Weights of a small GPT-style language model, trained from scratch on English Wikipedia.
Size: 6 heads of 32 (1 for keys and values), vocabulary 986.
Training: a variant of Adam for these matrices, 569M tokens, 8677 steps.
Each number is 128 + 32 x the weight over its row's rms, rounded and kept within 0 to 255. Layers, rows and columns count from 0. The size above them is the row's rms in percent of the matrix's.

# layer 9 MLP up, 1536x192, rms 0.095, rows 1295-1298, columns 0-191
size [111  97  97 102]
[[125 113 141 118 149  94 160 136 153 121 163  81 111 197 113 116  75 188 132 104 127 106  91 102 101  84  57 112  69 125  93 136 150 111 165 157 112 106 133 106 176 137 104 128 118  99 173 117 111 144 163 164 118 131 131 122 116  93 110 140 143 160 122 131 199 158 139 138  65 173 119 162 164 120 102 196  79 172 147 117 111  99 110 151 149 107 156 127 152  78  81  86  69 118 163  71 106 174 160  69 160 163 169 133 122 149  81 110 230 110 158 155  98 111 148 154 103 155 137 118  94 139 123 146 118  86  65  74 133 137 151 148 132 117  95 153 135 143 139 118 125  68 169 152 173 137  83 136  98 128 193 126 201 168  96 174 176 116 171 127 117  92 124 185 127  99 140 129 198 121 149 117 120 141 143 139 124 131 168 113 132  61 111  69 185 129 152 103  96 136 117 140]
 [138 140 102  80 172 133 126 121 122 138 137  64 131 132 117  99 115  91 120 117 163 152 140 117  89  76 141 129 154 147 137 129 100 121 159  99 167 136 168  56 124 141 107 158 151 182 131 143 173  97 154 119  79 115 143 160  95 130  48 162 109 102 104 140 164 105 107  80  97 141 109 176  92  97  76 164 103 123 105  97 119  82  81 145 123 128  95 105  95 181 134 121 140 106 122 114 155 139  55 187 192 194  84 146  97 124 118  86  86 129 144 138 160 144 159 160 112  65 130  77 135 158  95 228 143 164 143  98 140 108 115 136 111 228 136 161 116 163 107  71 154 141 110  76 180 137 129 125 134 128 146 108 126 115 113  73 113 155 164 100 176 183 171 150 171 160 150 134 123 139  81 111 191 110  97 101 112  81 166 122 119 101 134 141 197 105 120  88 145 112 134 164]
 [163 110 110 143 128  72 136  96  59 156 124  69 105 159 120 159 123 100 178 113 109 101 103  97 146 112  94 127 131  55 118 114 164 153 134 140 148 143  92 122 169 123 142 123 151  98 157 123 123 127 139 140 213  90 142 161 115 143 131 120  87 119 137 172 107  65 104  96 183 142 108 137 144 140 108  90 112 218  55 161 133 152  90 138 161 110  69  79 134  65 120 172 204  92 153  91 127 149 141  95  88 130 138  88 104 141  70 140 156  83 146 137 172 154  67 141 159 221  87  97 159 148 123 207 169 148  82 103 151 206 112 108 165 143 144 128 126 121  88 123 164 115 148 119 118 128 160 140  99 121 138  94 105 136 156 185 160 101 188 159 135 138 177 137 153 135  99 129 164 106  77 114 113 102 134 145 106 141 157 133 142 125 179 150 139 139 163 119 112 130 161 179]
 [130 140 138 121 140 156 116 108 141 172 202 175 113 166 132  84 128 133 107 116 170 165  73 129 145  90 123  84 194  82 130 140 156 110 147 142 129  61 122  86 140 120  86 141  89 101 138 101 145 129 145  56 165 112  91 183 107 141 116 130 122 103  91 129 141 100 124  84 140 157 161 123 121 127 119 170 130 148  69  74 175  73 132 115 127 149 146 178 178 136  83 130 143 127 187 160 170 185 158 158 171 173  94  68 128 169  80 135 125 108 139 146 160 191  91 132 107  86 157 113 105 156 106 151 144 154 139 138 127 104 167 114  98 141 124 103 141 132  54 107 133 154 206  82 157  77 151 107 128 171 102  66  93 156 108 147 118 137 125 101 137 166 129 158  77 123 127 169 166 152 106 141 109 170 140 116  54 137 184 104 169  89 176 144 196 135 148  69 137  83 105 136]]
# layer 9 MLP down (transposed), 1536x192, rms 0.0919, rows 1295-1298, columns 0-191
size [103  86  91 114]
[[169 191 123 122 116 127 121 147 146  97 111 112  86 159 137 123 131 161  58 141 104 185 108 142 101 154 136 167  89 137 118 121  77 172 128 130 104  76 167 148 138 117 139 150  76 112  79 140 115  99 107  86 163  59 123 191 106 137 122 153  77  79  90 168 111  94 111  91 204 107 104 153  84 187 143 133 136 176 177 104 127 127  83 210 141 135 178 107 136 177 126 165 182 157 164 125 123 137 112 159  75 148 138 126 127 139 138  97  85 194 122  91 103  55 142 117  96  84  96  93 118 101 100  96  82 163  95 124 152 137 128 123 123 146  98 129 181 139 178  99 170 191 134 116 157 128 110 125  97  96 148 107 108  85 126 153 140 142 178  57 146 111 123 127 121 124 110 207 144 112  93 124 137  97 102 139 116 128  76 183 182 201 159 142 123 151 154 124 117 104 139 136]
 [ 95 136  90 103 101 156 174 144 132 127  88  80 139 119 160 149 118 169 115 133  60 167 137 181 153 183 104 129 128 138 245 122  99  86 107 130 142 125 137 109  71 127 107 117 157 120 125 132 140 125 113 172 129 106 164 165 111 114 102  76 150 146 150 145 122 143 100 155 110 132  77  72 179 168 150 126 105 155 102 113 116 144 198 109 154 123 136 142  87  94 149 146 131  93  61 143 114 121 152 160 169 128 156 197 150 114 126 111 155  80 155  66 181 158 140 128  95  71 123 172 176 151 236  38 125 113  82 125  77 146  99  82 124 101 186 131 138 123 144 151 133 162 154  52 131 138 132 155 113  94 154 141 119  92 118  89 104 130  78 141 133 116 110 143 117 124 171 150  90 192 189 139 152 134 111 130 158  89 115  98 149 135 122 154 121 130 101 154  74 104 104 134]
 [ 42 174 104  94 126 111  99 134 156  77 185  95 118 123 139 118 125 167 154 130 102 117 143 130 138 130 165 132 145 161 141 139 202 117  74  91  62 144 132 146 180  67 198 108  94 106 114 151  90  89 162 121 148 143 149 127 110  81 116 138 177 143 104 156 125 122 127 129 136 144 147 100 125 112 151 149 106  59 116 128  89  78 105 148  82 155 131  54 122  96 142 173 124 125  92 110 163 132 156 182 192 151 146  74 140  82 125 107 152 148 106 127 124 146 152 100  88  96 144 114 148 153 141 118 130 191 153 116 111 134  76 175 106  82 135 155 121 133 129 139 134 122 127 165  43 116 176  80 114 171 202 167 141 155 104  99 117 170 148 127 108 104 110 127  66 141 228 167 113 113 140 128 108 173 139 108 130 132 201 113 162  78 117 107 106 137 140 107 168 167 173  80]
 [149  86 122 129  87  91 162 139 168 152 120 155  73 149 116  91 128 158 152 106 102 123 101 163 120 156  86 122 145 107  85 134  97  82 111 129  79  83 199 145 109 126 126  90 155 105 115  73  99 124 143 160 110 158 151 126 147 116 132  65  73 129 165  89 167 108 139 142 140 142  82 124 191 135 142 155 139 106 105 165 158 139  90 114 100 120 161 151 199  82 160 201 107 124 127 121 125 122 133 131 119 133  87 103 112 112 102 150 167  82 154  58 116 176  97 138 109 140 198 112 174 113  31 119 147 158  98  61 203 168 160 156 175 138 134 140  71 138 146 154 126  91 182 116 156 149 154 163 136 107 176 147 119 110 104 106 106 135 120 156 147 112 141 134 149 130  91 154 173  82 165  77 111 109 140  89  77 153 191 174  78 216 123 113 126 131 165  99 119 117 103 117]]